config.yaml
n_layer: 18
d_model: 224
n_head: 4
n_kv_head: 2
head_dim: 64
d_mlp: 576
vocab_size: 4096
activation: "swiglu"
norm: "rmsnorm"
norm_place: "pre"
norm_eps: 1e-06
positions: "rope"
rope_base: 10000.0
rope_fraction: 1.0
qk_norm: true
attn_scale: 0.125
bias: "none"
tie_embeddings: false
parallel_block: false
init: "normal"
init_std_qkv: 0.0436
init_std_o: 0.0
init_std_up: 0.0436
init_std_down: 0.0
optimizer: "soap_variant"
lr: 0.0124
beta1: 0.95
beta2: 0.98
weight_decay: 0.02
lr_head: 0.00785
warmup_steps: 43
schedule: "wsd"
decay_fraction: 0.936
decay_shape: "linear"
final_lr_fraction: 0.0
batch_tokens: 131072
seq_len: 768
doc_mask: true
train_tokens: 532100000
steps: 4060
dataset: "wikipedia_en"
Each number is 128 + 32 x the weight over its row's rms, rounded and kept within 0 to 255. Layers, rows and columns count from 0. Numbers have three digits each. The size before them is the row's rms in percent of the matrix's.

# up: layer 5 MLP up, 576x224, rms 0.292, rows 163-237, columns 112-167
# down: layer 5 MLP down (transposed), 576x224, rms 0.266, rows 163-237, columns 112-167
# gate: layer 5 MLP gate, 576x224, rms 0.286, rows 164-238, columns 112-167
up163 114:110175172144120193157137094144149154099141127098134159148134129149185085143159136086104174071119135136131145154142162126157118201136090101215140143136165158156076095103
down163 104:067117178134121140123147147113133130109123140072140122157137142093103099119191148103066105094097103105186164146138120096168142131142109121157141101117126166109134103117
gate164 097:130103122155122131116130115161111097108169139123157150085136071055096103097143117109199168110088170195134187086088137113069104109130101096100073155183143171147128170159
up164 100:081115094128095106145106183149128120142124075104139118128142081144075106126126145054176176121094181137097125080128176119151137125137164142108143065112136120113099157157
down164 100:113083148152115103131085153171145103078111137104194179109163128075115110093154161164164140129118165140178206154157142131140116102138094147127151125159132154162140148145
gate165 117:165170131096140164140186126104146175093130174147084123137104117066161102133147091158071120166124117092130117107116034119105150150145186145119117172087137102124156136156
up165 109:185093124115153143158091103088160147144155194108101104177062179110184051143175076120121153158130120123152149117105112095125195165108176097146149121133121150174142117186
down165 095:061104068125143095094128107121145103133134110194159154133132170178092124159094161072098194090113130113131116092141161171135102168125063118169137177155151136126118121105
gate166 100:101149075092120124142172117104116130135146105136113171076137191110142123115144138105116134120057163096142169109111085156133115112093158150122198105094130123138100132121
up166 103:121117076162130126139093127119058158136097132167136133129134144152193088102096127153091129147097138145132148171072088097116169127093094129195124075117147168107132186105
down166 098:104136178118154118113192181149128113153127152160102076168063141034106141134160090140100094114129123092125108192125153139183139147113100164095136148140128119164085096143
gate167 097:153124138160122156125083161197124109198114056151108179143123153116087121114116106148085084131140105155127127107164165119117186185099099153124178089149138104089098106140
up167 097:136063105102106071104148116084155149107161098111134104113128115098136071121137171078115194107168117103103088128110150196086125099118190080123155183090133115162126192125
down167 097:107165162112123074091085150116126179109143175121123106069167089141163080134143108186130167111140165112119096075119145097089145141111174133097158107155189109141112109211
gate168 088:148121164125156108131072122107122104114116123120171136173122149122192102147102146101130088054181119145182151153135127073144175058148136132095146108109107165070131104120
up168 096:170140090121140136123164123162113161191136051119147178120151037127141141106164188071108150130108206129141151101146147171149091127064094112100143140122122138139080115134
down168 099:160126174190112153103184182131102141131115130116138154079117090154118125212185077105149130118113067179162078137115158140114100095095172140116142122096107140151118184083
gate169 110:073168121185149112151112148066152136079114120125132099167123192080091159108080141130172135139130133153198120170092096163106076147191142161138120122108100095085161110145
up169 103:122112119104116159094158117112149104160146104199096117149173117112147070153179130176149146074151137107129167131162132142120133116128153187110163126103176044115094094090
down169 099:092155118114172093115132110137141181168119130116147141168139138089110135167164117147142128115137065109140085132104167114069135115131157102187089082119127192110145106166
gate170 090:120154188047133100097099154154137071103093120132062167098110111168103160115128170140149122120148187158121125135112095150151089110115115092118133155144156106201049142107
up170 095:114068102103118046117093112145135152073178106118135135103160119120083089111165131082087150136191133108155042110080150119103116088153194120107105134100086192150128143128
down170 095:102120115101129119070111114149131094142144093085193162110125160080080201106126140108150083110165144177084114106130125126111140161044123108038127133134200101103151183145
gate171 094:133117158161142166138114107072091142168086148127090141154127100143186091087145070098165128173143154142137136129166118181128145099146088080147146144166183089098125083164
up171 092:135040135208106173191149103113155153094116097133145092208159173201136138122141094168144139128067094102160078142138097146181123106119155131079113150153097096152093141182
down171 098:138156191154137079139158135134200166096144110124120171082151127158141132124128145096132155083124168135098072146131087137162078107134074153144113185158050147166139133151
gate172 106:137110104093125152153113160114141152130144138093156139136137162194123096147091076073166131113121149090137085160144138126196162115131131136211142079149161154165126080092
up172 096:107101105125135118085108062137128126104152106118045123134101128104122112137118147075115099119103109120101111138138122122078120139098158091202138143126093163194134111145
down172 094:090088131122106106103102137138053115143064136183113126160120132134126129110043124113146162189076122118146172077080078100117164034102144083137095132177170152090113173138
gate173 095:146168041099109106152106117121114122085156083166118099109080152194164110158139085107108130155177114175132073126111179074188173121071139108182106144102079168117100123170
up173 095:147184102176150148127126113150097165120126099191124090164171161136132077158073084132148084154090101159148073110149215137070108109096116148154145204136119085134141143151
down173 098:118114115139180082082089124150133126155149097134138132126115154137167096128161116134124084118152160101135061138145097138057166074149139096129144151169176148149133157143
gate174 096:061184134179150171076080126146096121083135196153084128156127153122132148075120193113125099163098165159165152127135149137113142127121163107190142154079106143121143129164
up174 096:104144143124139194200131121124064106108071129059182157166116113141151079143143091104083169082181069141097167146111173144190167096119103186189144113149163155138082098161
down174 097:139132174093118191080089164119136175160105118097130160169134119107098135145139103132119143133123148161135147116096104162116129132117139069108187101085170122150105099104
gate175 096:108151145101115163144102172130181110125112183133152143129144125083112081104095156124071091102103089186189106139198109138147148123135165125045149148126158074114138098176
up175 095:105167164119097077095092113159102139095170154100123098140082197064101161182140161099111118111108129102165138134124108156115135170094124215119119107164094143134135123185
down175 098:107131143166116097168117168152163086197124159109136192185104148195091083066094144127191139106136091167115101098168095148136123103149113092112114111159121145124127100115
gate176 093:154147096082138130174129109074112151112118087193050071168076127147071070128145124101167073165151082145142157189138187104132123100137114147117109094096096095123112196118
up176 099:178170058150141169146065111126073158166125089156094086148108169120103109092152145130162096179126138184170103199108167124134121106146106170141141054132124119155098151152
down176 094:144133110152155152160147065126165094163106122144113084138159135113191167141089102085128032155167124110115144144111124075136130120136120096062110111140107153146200128115
gate177 099:144101066106119132138099110102116116142084175130094065172095108085113091142183111101119108048173086139095123120145123128177193156170167161120158087210124129113114093149
up177 102:096102071130143102107100073139109140166163124129120103117147079125134129110092128078104143141113126131138136125121090158130177149085115067070172123164131157107069116117
down177 099:116165160099161148142161189123175116124158146150096095145130198084131121082130157104162073136105119146146095096196097131106125037138169108112138090137087081077157191083
gate178 103:123100111201135123100064125120143117156119116146051147133101139087128151111163159175149171108120104031151091149189091127017131128177148143184099195162109137065132126114
up178 102:183111146151166118096086127117167096147104092182183113066139107148117099108141128121075109141146121146180148130133190097136124133134138121123196133132135134159109139090
down178 095:126192066175061121101126104115096162101138126099087142190131156128195106056138131111069142116207151131175160115112144094068173129129101109163079115101166125114125143178
gate179 107:103071094107132164043105105193140079100142096140076094136114136175145153192130124120127098130167146133104124138089116100176172125086062169120102125099157168111098106133
up179 105:176130136100160145140117138094163118125143131097168146123124129082142117113078149101188103133082122138142137029155139106114152103136128164098151121117103123165131077151
down179 101:140166139137134118146090096151125154041143187159116123196139120141147091124114099141178139125143150091162123141139154115114168155109085083151074187150094094117090143131
gate180 096:199139090118105138101096159128144124138158166221145161112182101135157120200132143130068091215114129108118178142139097171130144132088096135111175134177134170202140200149
up180 097:179124179106155131132100189095152058111145162093116080169146107091115101098152184133061183182158165158172117091082093126159094120104155169144099129104122109118105088153
down180 102:088171119172145162136147121149073081131154152052114108148126088062088088062135143191136157107119150194123141154097039178096141182163164127098163144151089094131041102194
gate181 095:071166110111125170104059114129081115076077119135148147149109122161120229097101076077128114078104202141172074148128093094166101148132161135124141146176132128157143122182
up181 092:099137144143089053090128134058130115207169134133183129116177114054172116140153132148171149165124080167136145119072165159107123151166108125161128165059044118203147131146
down181 098:142127160145114115148126175154101128094117133106134097109155115128100137155108117101116202050128183162083163129114176141144081128124129152148116182158070056171141162154
gate182 090:118125099106165119107112126164173157125087176127112122137131140094107141122119138104113098133102102118159123125105116173121046089112162087164123152146155108119106180119
up182 094:124106114097105085133117147129216135112165116072131039104132114131150060112172143182134158062155138108105144054126107122188149128128142164085089125115153133096086156118
down182 100:075118119140111110111088104126120152142126106143125122160206106085053088168150158144188070108133166166112147096154109094107152127124105121130156115124135130099082138120
gate183 109:077178134095132119109091146099110122135083122123107147154105125161144106117088083130154149130141146115221157103113087145119098113121118034106098175079103175131169103174
up183 106:132098085104066162131113076170078133137107149089130111088090131123222103145140112102125128129131128168124092137087164130111165160131178068137145127175088085082096114123
down183 103:107137138079122183155127109167146121175190162138127128150072156154147122162101183126113153121129144133161150143157114163112158040085134101166112163130134131165138146075
gate184 091:167091115143177114069138153140107088166141123162164118125135058098082112120095147170142086092115115112156082151106093171113193151147077054181156146181158149156103117116
up184 096:091112077134169165139132134165101161132094137118139112182157099131199140131170122176184208138163117157129140090174111136143086148171141111130109099185136118149154088175
down184 096:147139075134188104153138127153150121116111157122137169170161192118155126161157089151196113124142071111133119137123118136123149174151141086194128099212114105193139066164
gate185 107:084113134100107174135111063158091134129103129193135131157148169091070135144082087150123146154110127116131125156118147140075068103114112118129060107178168118139093122176
up185 099:098101117120129159130162101168111116076112090193127082127151144156140151089179106153162141114155100178083145161155177110073128121101094142087123085137078129132200146120
down185 103:140120080166121153159189112159119102176074121096108110135135141132135124081150157175138095082143131124151159113090123078099081121133113162111094099105116137114153148128
gate186 110:158129137124175209135098082144119141122117081188150080096109113166089105184175105073203094139137139129168086139129131108131093082103130134152173118116180121084134132155
up186 110:136101123138149160152138097083088125146150203146164134099133201135110108109143123106131150101196159105175071184179113177130149125115099093146103152131114138108128100152
down186 101:100091101156109132143095086170146178120179103061155158170173138152183111126142104158109120143094115135136178074148088108175142134126106118153131125137157133137155105160
gate187 105:139148119148197073086106122141146114099139106153145207134126078119084098130129149140115158100150154128127178140164126092073149154120101087129172147120194130118158145096
up187 100:118165170095130087134065133056128145104087136135119107115106139074070072162138156127147102076126076148134123124149170201123099152145073145103124141123077125090191121170
down187 105:119139144159132120118128136160088169080103141145124139125106093137073133119108146199115084107120148168146094191112133131149106106085140123079142162117153116109166086130
gate188 103:098122139105082094053100211140092099140170117165090138150140131096133146102114162143129082136134171144159141115130144207138154168129100102119047186147117103097124061137
up188 097:104131108088106161142118094113117148071100091083220177113107138109145124177131125116156137138152185054141138133147069035122117130102120149134144149144163164157157162140
down188 103:133162082068120127077128167173118107044119138138141149140148117122131143149133147127162161133154186105136144133122124140129159168111120118200138160115115143048111153120
gate189 090:070106132093119139123123140145158130106118152088132155131140128189191144080146161169143136117112189130169161091114108150149136044114134158083096131118144131091102133175
up189 102:135067169124176119115117128153087176149139136110083118143110167146144148081141101228098167175137194142142154113115110177059107060139097129110204119143154136138129099139
down189 097:097060185193153050107101090171082157145109114113142096058101135082089135093098064151086092104175114174094134099128157113069101147222130175120147150149140121143135147032
gate190 098:124121114106110162120151110083170133101070201083120144142144090119117115111206127163124129127212145129136149114095102112131104166126143144118136095073161112190176163108
up190 093:111168083067180111114122141119166112167083152110098173183123068112100132152189177152108142099146114161139147153105050145140128131126135179151178146109114134147168163165
down190 099:091167134134165141175114149133125148136099107120170093093136107116131129133051115158089075156079095094146131132134177091149141177098117109129116116160077177122093115106
gate191 108:130112118153145124103173131175112072097125126188072138117146095112068164092119066113147087107165139129157105138154154172115090185163094140167157075109058069181115180134
up191 096:140173064118134177055119121189183149118090189195157120141191159125105111126116092180159120098122112123119125111137149093135124097097154151137175144135160154101179099132
down191 099:122116165157099156184131147093091136151098167103141157030143106130126135157154126117143066151112116131127123120156127159127156172170154202080129132107103136130161125160
gate192 107:170108170144115112191160060110102114134103226145166139145175116085155082086149140156112144166126128104099141146187137112186083158127129123190143118079136139128167093169
up192 107:139118104159154092161173149128152068158085152149140138088093143100142097085170157128079131110119103114143160090135151088134057110141116108182161134094188178080134046115
down192 109:080157107186193142161151170079173170170117122120138116070081096109128139090087157102127164088118114075092142114154196106109156131082136104136091079145113150118128135136
gate193 103:152154146144135209119102128124099151102071108095105111081075183161091159178164141057120123168153140114085129164084159141067145185112077093135101096088111146176133127084
up193 101:117150160118137138184121134139130112064111120118181125145105167197085152141095121110055099067096138122090106069120128117101172082171123130156059096131111163139119102070
down193 098:062122087156084134084146156081085064170144103107123124112116125173139120097147149113089145081150109142134139139090072167190112170136104130126150144113155087169119161092
gate194 098:100167122109124171087131141130152116108149099194096204122123095098132171148168082160104138122130143071117150193130128110154145115084142108159131098133087124122136085175
up194 096:146134157152090111195120115074064172194118101146133100193095177156170117171188137129173133145162177162109113153114120195105114089118201158155108170150100125199164180147
down194 101:140156151111070107143116129141096158193140133130164123095184098168125077109133119134127206136126149094099143183149121148060114074129135084166126162139175109090131197120
gate195 092:165136087103136149097120161138089101104064171165128124149125113076115116168111123067082149126113133164112131092146153105146173115156066143173129110118156095198050121119
up195 094:136146172157113138133147166093165151105186139183058150135134168111095098100182136116129083087096098098101128167119142139072125083088210092092120143098167139161173144141
down195 102:133138144152103095100133179128147184042129113208090135125134091052066082147151132095135093113124145144117155125134162085078123069112161117052097093132129171177170112141
gate196 094:107113163123146202172134128092177084133127125106098106167159160165106115123128087195158135163095176168159124159146084134123143138175119144119222097120105155140120105151
up196 089:134110171088179138156132154111101144138105090121144077157178135179046092155135036130162151135104148181108079149055095128145121136121136127088136144151096136150066153137
down196 095:196130117087127145116133159145153243160070166140134098125102133134113095127102159136122138127097101055108145096119098126179171146147131131131131150176081185144143164045
gate197 094:058050132063158147126081127175073122156126113158127185186158137102146129092153094135157134109106155146087141117119115116053145118144132087167135128069102114101108096093
up197 094:117099133066087162120104067071207072169137149138130195122147116109218103133118178136100167129081068159072158102155112128106151147086149116153096147116116146121150080137
down197 103:095129071086080157154129141193126101200140159108154152116125119073116152135011184161142149073127130132160131100138118125149149091126110121122161227121095138141093078177
gate198 088:156091140104073106132163172132149144092077127195104107166160127164112184107147043143144156144145163059126151160125140123143134105126204150145092103164152112146083140097
up198 097:137133081113118069114088120104066131173163190129097104164101107058106120175103151172150125114096174120109085172121154145142135166091095121079152139093118103112085131165
down198 103:144106064094132147113132118112099088130160167096103104173100148135098145138121145187151097146087144106140123111083194169107089152071155147133104127111131160113087125168
gate199 096:137164116157133157125157106108110184106085119088104113156101188120125116117089091016132118151155159156057136148180105104095153163196123108092150108126140175114187082125
up199 094:128228134097156176063113111185134121138097046107103152187133053109110135155095133091160141121151128162178125119142177178087119164087109168144152167140176118164064110133
down199 094:118155142163150124090111125089133180091127104128122142130082113129161055116056063138129108038123110116086210144125145107108110152181090130137127106091180163100143077141
gate200 103:177126210116125147170136119137154123129149093116128113122093105209082116132144162143099185111153145129152153147140164088099071107180168131121164123122133126145102100156
up200 106:138174085155089124086165060119121081134084127116179162118099219177145133100140111141093147079122149128155212137171118143136177083141138132144114115142098149113078067125
down200 100:097113159091125139148166151079143159077155088080219124150092208164173107154106189126064116102125194163080131129128162132104099100150134148132169087118136153119096145124
gate201 093:097129133163042051101152080095183105153186102124166108101132138115145130128162141132106151102097174124151149099129109111130120174078145153105108134133091080128124135162
up201 103:096077102177109084124089097187168190095159110159148132064128106176098163114142195121092147137098136164145193051124189146058168108117065129133104186153148104148108121175
down201 104:151133129140089102144112115142120175089112147187121137110115128095152185089074119117132134187091138122181114099092153104112120126131167113112093153151089048131079146100
gate202 100:128163049206072094177155115127136123145083151144177057130102169103121129133133058127149128145142153140080102153113125109082058079121106146154125126107110140081073104092
up202 104:116120161078116152104142104172132128062118109206101179056116106116090139151146140119153189140122119043088176125142162113114165109113109138096195129191122144115151192098
down202 101:122128146050139181097192156095113111089094185117121134044072094142110156134140140101117123135122115127132142149023131112105132112145113100082116165151126147116154156084
gate203 099:065149090110114132092051131088096092139154182135140149092137083110159120141163146108176140114080133133134152166154118153120158102100114063173067085114061126137154132154
up203 104:151090134111102149149160148151169125070103119051142109175153176159076097114106131100113120136075140078140070032142171127134102167159195124086126131109134111106106117105
down203 100:187153135081094173117142107124098112186174093158129078189088156143111169112159128115074057097095121092115125128100122161179131135118128093136209138119095097180165129099
gate204 104:108199129151115141169136183161104105138150107138132141135083144127099105168119111098148131096113095040147182105103140113120140095062107141117150065158085095120066142152
up204 108:168143132055137093142164138074107123147118199151129106066161099084137103147089142105150083160078148132064130063131091119131090102174117092103121139162198147112069146101
down204 103:215108144122103100173113114134108094153141161138135164124106161154132157067094115078132131101100122134107155154092146101113123082095057146100160152238112073074140165159
gate205 109:139111128134157152124123156160123047132094053122071098094166054154112101195145156105159161121105113149113119129113131175100117140067165159141147096094103156097084117155
up205 107:043136115090124050132103110106121155189191146134123133173158144127122130123114080160099133122155116155155107163107146129188145142119086128130116115151130102193194124117
down205 093:178151112158124111113090080117092117200105102133119098137145138088157174140137150169109169124140076138099164188082122109096112170125157134172201130080083138129094140142
gate206 103:161106141124099138100066146118103117062071080202106118113068168111120152158156158121149146165167169133150121164101098128148128057119114139079101131126118090093093092153
up206 103:131120138070123133140144105144092091138126160209121138098102119144146154110095127088146153118067173113163116164133173135139150120078140107117128148144100132078071154121
down206 101:136118138071125157128179117111106142184214172148194098121124111114105119152169090105127148072127194098127085092142106172079127158122113105154165116102139152104081149113
gate207 090:167099143176137106173093123137170129143116114123136156131186107133148132205115116162127093146084095158131160146141121128156151128125114146083171135075167117114182077067
up207 095:129173130186132158138094143137092049174095118160113125147138074154065103118082147096087154104161142147111089099086125132131093135167134100108091142138130142092135065149
down207 098:164134146102157171113160157181106081179118125079150102063139100139081096081191132075098118114076129126100079116094152130152141145118214148125112149092163147161131058108
gate208 101:161085088138135066159133140140128127075152106086136119104166078114105152093104171083098098118147136052124144136109131116090104171059161141081120113196132126167131154165
up208 106:176115101153162118140096149114167175078084094113099063106146118134137160101116119132179149162113153107144159106082152177078105179084121158076141149086155154106116115099
down208 096:104065140110111110116172147107117113134082096134129209076205130120112102133127137133132051175211153194151091128177126135095117116133070146139109087130168102122154105116
gate209 108:097197159099124057128136122125225117113124164155140180198146162111124162135140090146141144104092169135129111175171179117139152126115157067091127112102153119204116101137
up209 105:143104120169129188146163138132143087125110091134128075175130067195146145141119142144195071117170127174161087180099145117121147124179131083169180179160199129133110185105
down209 103:111177121102081087100151142126163069136174129051143182188074092094155107067144103131170076180088135117172119134063130093166128151112153121164163129167126087088102158143
gate210 096:090142097109093164114122070208131108132162115195165103053123109144163162150085140092089105099094103171146144144115149108147117109090191146076153129154111080154080128134
up210 099:148084174113147097152154100170097173099116126172036175134119125130160138190086098119132174091196153122121072146129090097120098112156137085171147069116107109144116159132
down210 099:146156142114125189036151173115094182147102069160145163116150077085191199092101097073122152171103104142132144109124119082106115091168157120110162106104114176131148146111
gate211 105:123076067195121099092045100100175170086130140143095149160109121039097122151100147127177157156176150132120144186150167110138131101105125149154179116101171141154112140139
up211 108:124098091066149126155187154147021068156131121106161087101139102187186119085107075141144077137156134098194155091067089154121171119170160128167085148069120116120147068098
down211 097:101148133172152115157156125136154166138085132085101157136094178093134142142173096122167119041156125131089143147140126079181159118129180159126128162183119198140145128068
gate212 100:123104120136133129173162174186184090084111116130105142023143164156066149126085094148115094084115129148151072099151099116080104098136182169104127121155163138117125130121
up212 101:133146076171120146128138083114097179084121069130130121118128106156127122089158164176093147133186146152138128087147149092170104175157174137143134141159133085124143120070
down212 106:103157127148122107065125093113122145142139130082130086123116094132113123140128127121140094145158104180199126110082085101157108157122112077128141140099155112097154169187
gate213 086:135162164188056119128100133145104048079120197148082101164178104137126108076116125111188140141069207073127114162141128106110204096148091107136162124110091146132098158131
up213 096:089124162148083101148176165097123075080071142182097135130107164096103172079174188171153109139131178071078126090184127132114164165095061109112163143192067147077153089110
down213 100:150093167093120130105124134127148133117057094113097100132115202120114098161100168139083077127165105133129159101148098144118150166104157163125067120176140119124151104131
gate214 098:097075095153113171191128179125146082115137102135103166196138094136117119121141064129148084091104070150174138119115141103182154144132207157166127105112169130136164117134
up214 095:124119115141123161144128187106143122100166111102058224115176119148150107110146116129136122113092133149128122100144121135216106175139149077156079120124124087095134145162
down214 101:112089076109156094134105094156039162092162139178111145067084095141175148129151090110093158159092179110114121106048148105204127153172135184093123166098142149114075129111
gate215 109:140081161099119172067099148076120208179134103107128120093174166022119175159108037089141169123167127067131144127170130095113166098124155183098117143151124118168215067155
up215 105:163180137107077113168147155127118103112110127093164105126152089109128160129160119104117128111105164101133125127114106120148084035187180117180130156136163104119145081152
down215 097:090130082120181073098146093133130115102132169139106215140079143150118092126113112145108041137157166183123085103145102147162111142118135120136054109110077132160147125081
gate216 094:136190097158138135145098126115132091083070096151152112145135051134119152108113164098112129076109174086113111125104130135127136136096150159226130158196172117147116090156
up216 098:091127127168087102154105143160116146068122059105141109097104142112109156118177179181127173099109146129090132089058187137169117126100141119095115115120106065085147119119
down216 093:117142128135092154116114095104113112140135174171175146157138116172122059100056151085116166121119146159151157138174075121110132114120169136094162095079118214073115115106
gate217 102:153134113097145096182107167101108178074106159122079105132110104165118193091128161125104171109123082081130075141161107107170119141147186126172138069139171135118126157094
up217 107:120178105187118086116144132152139097117100152115141130156080110141122141109175142108126194110139106113125065093178115075143122167103101140099143082102101177080116100122
down217 103:144127175130149157148097105170117168097069160150097127139099116166151191054180118111115112103145054128133157093123137090148113176152114142084144104138193086085150112153
gate218 092:123096095132149132132140119079158126155194170152098120155151114108134109120142155107159154132085108144119110133088110122121214106131105171125110194086093120158095159235
up218 100:130087140135222111133101102165128105088121141091153162137091111116149164159115104120130170102069114084131122121138175133156151104113103088154155087104123169100141178138
down218 105:159109078126176126149125091144174096113154174146170169123111089116062105105143155094155117161096135118088078116142172128127113152100141181145155143087143192118115149144
gate219 096:087118088104140081117112087188136116098066110132169138137137119120134083102153182150150129159120101115123166132163114158061106146113164140170100139152055042115157138127
up219 102:161085148118015135151151091212193147151086112108117091137131168117122062125083136116117112111070083106134157148156130138117124116096157185145127122125144117132153132126
down219 101:149127099148126178138151088105117156151128133142150090170104068105170163142050128163076095138095084152163137147088059152139070150113143112101091150130183136140094091132
gate220 094:153190125131142105171096080100107177093148151123145155119106123056099135052104135086127126163146107110142143130104134134099194119098153117172161072167087082122195117141
up220 092:159104188064019091106150138136087112132195110165096065175128112108159119130108096118149177183156095084145118111189122086125171139091091052100164124134123119150129065165
down220 105:141145151061104059107156112113081142134134142173092092193131141158093141149145102092094163053173166126120130100207166112195122113127093157077127174133100119124123106146
gate221 094:151126116094146124128169111099133075077163146124155089159112110093076100113176121149119108163123135141146067096146150191143051175169128164200106156181108117158087144155
up221 090:095194117113136147098103149187139185093092083145137126128121093156140142195144105124137108135161202135119080128177127065095069102166207190124148173133115168118134131128
down221 092:166120117171147074126152069123137110129139084101168090028157141143136097107116130137082100097154152126146084093164148177156108177151191131152146130129155079141113099128
gate222 090:143119139121116096100142154144135095129073152143073135094161101091187122116131109110104133079132157117156134129137122141123102088139092127129131106099101131118125168141
up222 098:126133107150169111119166091118135149154194189121177100125119140207122157095120113183119069098106108165171127151115154132122123150088135163160120138130151107082116067100
down222 104:133138099083133084105105150133146116169121179093161156073118124073153126063126092127092139149172161109166101106091121163123136119094174161132163139132134186181106145092
gate223 088:078041148117119047182161164157102160153228123141083144145154131128111149102200130125183156104075162083122121151157129129130072136090118154125141084120142149132118138151
up223 089:078089139160109137140126123162109160103148107160143142155147142072183115159153122113189140109093134145144100103168103163202109144115129200136096111154104167150144124127
down223 092:089147107153145161106174121073119115115096079099161147105155111103131154174151151076107067109187103154143115112125150131143169119160136199079145133138091158132135130105
gate224 113:165085103113125084140144134194117107085137127112088141106114122126143104038129154140170088157186130070165179103124080156140104148114102130169129100049119108099087192146
up224 110:087153126128160161129139157162108085181131140130162055069137167099144097145102116120104131133104153046130093052102169159135144117058100152155101126097086119120113152138
down224 103:114134112110099202101161152143131166141061049121168117097130104139112139156126136099124141137086105121110127096125101102126146132144108104132121112153118093134137119125
gate225 102:090098122123148147120163151089134171153100095144109181166122125176108106100095116144135084074155109151178144130078157076140136171157142139110102168138123121149145111138
up225 097:127161124073115075146207173150174095079104103126114093113167080186132094150120143070142112135143073149159113124073140110159178096098122139102115194158123108056099139127
down225 103:175132131106103125147127111181109075099087140167126150099146113135105085161086094137105186058116113141126146099089156083102188184148124131102125182203085144106139110106
gate226 107:085109124147074140141136117172113131100113152090106160129108098123122150143181085160125110127111113085120168085048151135114186050078097069150145177119160112158084125107
up226 099:084144134142181129159215131172103088109138141177094071109128068180150134103065102123115077083157110127117140135073101116136154140122099110125164126149119163144090198177
down226 097:116139087191101070093118144164130083114082117115151108115145142117088167143059094134122150126158132148111102078154155105100166138175069100095112114087157194092108179113
gate227 100:176093093119163133132064125151128164104126141144087084138119147108127111150165108068111122168104070105103134148099115089117116106121128141133149147161066096108138143108
up227 105:161093189079079077119092098076122128175144129165099143109085195094128143129173132099112169107131142109080148151135121138194167127141168176192130160161104089086156074044
down227 098:108157107139116107075138186094112152077113170125145097162134145174130190168102055112188138149096141151117142160125163137155096147137099112145127192146141097141089151165
gate228 100:077096148117103169132143174103147144087121121123156165130162101114116100113130137151138108091135064125119115167143083151154127130096142094136115162163187085119134135145
up228 102:087147150055105144152138156109143090148098146116150110132131149123142108131116115094134142154146204141136141168198172142179150109138098164114069148137132100103077178148
down228 105:171090176115106147101107169097127133065131192076065148113147177103131110115107115139114130188180160117173090088141081099154118146160126124099162147204132129092161158127
gate229 103:114182089130099149087215064112107170119129117127067076124125148150139121107134149087178158150125067106176119111101122117128111164125116101122153102164104100181132165137
up229 102:108148110140138087116153121185040160107099135123123093167100151172143053111096138121183096185143117086160069142107143137086131070145124100145198149119091156132155161109
down229 097:137096143094126091108133149105062098116159137086145210198155142171133126150103147154166142109139196119114110106090114155081136153159134174136145113103166099088157187096
gate230 098:168161149175079126136102192124087074140037095119162158095139151152082088110120120116175088119093084144114057129106110139073149124100136149119103096088129134139142121144
up230 094:135093094079104133151099123138167128156220169148098138141094059127112131100103089131105089080130101120144163128148175069148149207209139156121085126171163153076080118090
down230 098:166141107161078138091166189199140097132100122091130138098093136110110099168079064141095099106112126105091165164132130027133115128073173112158070085163097138152107125151
gate231 105:106113172193120159107075145196156127070082099156107097145122172128176124130195146123155144159104135154074096103146069126179167101123138129150090072079143126099150085088
up231 106:159111075142122088101111117133125159118170143102074087087118159121097156148144153146078154102146090123151134160139069086113174088121142088174128180130147116103100153125
down231 098:157130195150187112148162169147137098104126138090110084101101141123220115120175193126149155127099151148119104114139126164102185112160142130104117129104198111151119097139
gate232 101:159110132090169045131161094149107134111129117088151095135125094085143119129100114082086154126153139158122154140143124111130136146075158155162126101112089101151138106074
up232 108:113099089127099158153129133054159091117128139113156118160126170090158081097198146200186131084126116104133137102240183130126123179143148111196146122077161088113129054144
down232 107:085134128109106143166101131121108071133096082150106166144141169144164054083116122163154168166156100144144145129162123101137119153151136145117189106110116134132142142073
gate233 104:054141028107123149073069150156127153159132084137128141125125146111119123062178124115176126153119069154138111073116115148107053164139110118157100159134076051128153085092
up233 104:134133098149142142118107138158123083162092142122147139135080078157151108125163173064191136120108184156116125132104157185125175141148116142139116125100174179153102102140
down233 103:102104135061151119141098152144109102158141129091100213127176099148098069027085206100127070146079125130172119040200125159138131138117181194166130128088126135180170138132
gate234 108:110114096078143120078052141130161184169118196126190103077149181102146127113096153158154049102139096060130098045171122118165121063131115075123098085135107133140173152134
up234 103:111103150122132118110122091114094134113183151157149075123084146179152114072126106086148178173075132074137110101097119138120133147158147183105127114108105120131133123116
down234 095:152133113090175126071142122160148166134161061149172096125130153118128167145194191140094067101160076144111137086160104112202151108091185107078200097132110120125105133088
gate235 106:183080135167109128100175150186154101153100136125163103128151163136140132150113189182147130090080109129159127098138120163150096122134177161118170163096136107114162144174
up235 103:078093135104186090092127106087135142121121129127149134081123113153139081160105117134111170105193098129111130115143116093136093109120196104139122174117137125120158131120
down235 103:154113112203170128104082115092063088093171141203108131136125145134114127162086124089114092179096115145083151079149153154092056181153119090076126134152120118115118119112
gate236 100:090101216095132145147059145172139132146130164115099175099081194199152174150128102121090129125143148115122079129151098138185129156121159140184109103066145114114131043156
up236 102:117063126125101165112181076063167164127109110079148134184097085105115119055097103161143179132154136151153170060126143134177116107176148083124159143119178151194088169120
down236 096:133162136107152114170139132119112148168137131122091139134119090135154169209188142105139126140123080126133135235109083099189088120117170124152145122097100104120152200149
gate237 095:079132194134084176177113202097078126113077116162101123159217099088129083149130119119193117141152139159114124091071169111075136125145080129145092116150135056192118079090
up237 097:144183107120120117128080099186128131109119160125107172140114178155167174190104083149141074062123113088125141100104117128091096204141129080104122097128175132083169137095
down237 099:142137111120097102146089119148084212134096131136149143184085148130161143051194117048072139133105197136104114075125113134151108093213139110136074121113098078097065134100
gate238 092:155154112127128059110119110192123149133149151089172145127106091077149158157167121102138160116132131109116160103113124126160081190103144129180163215119130123170116084144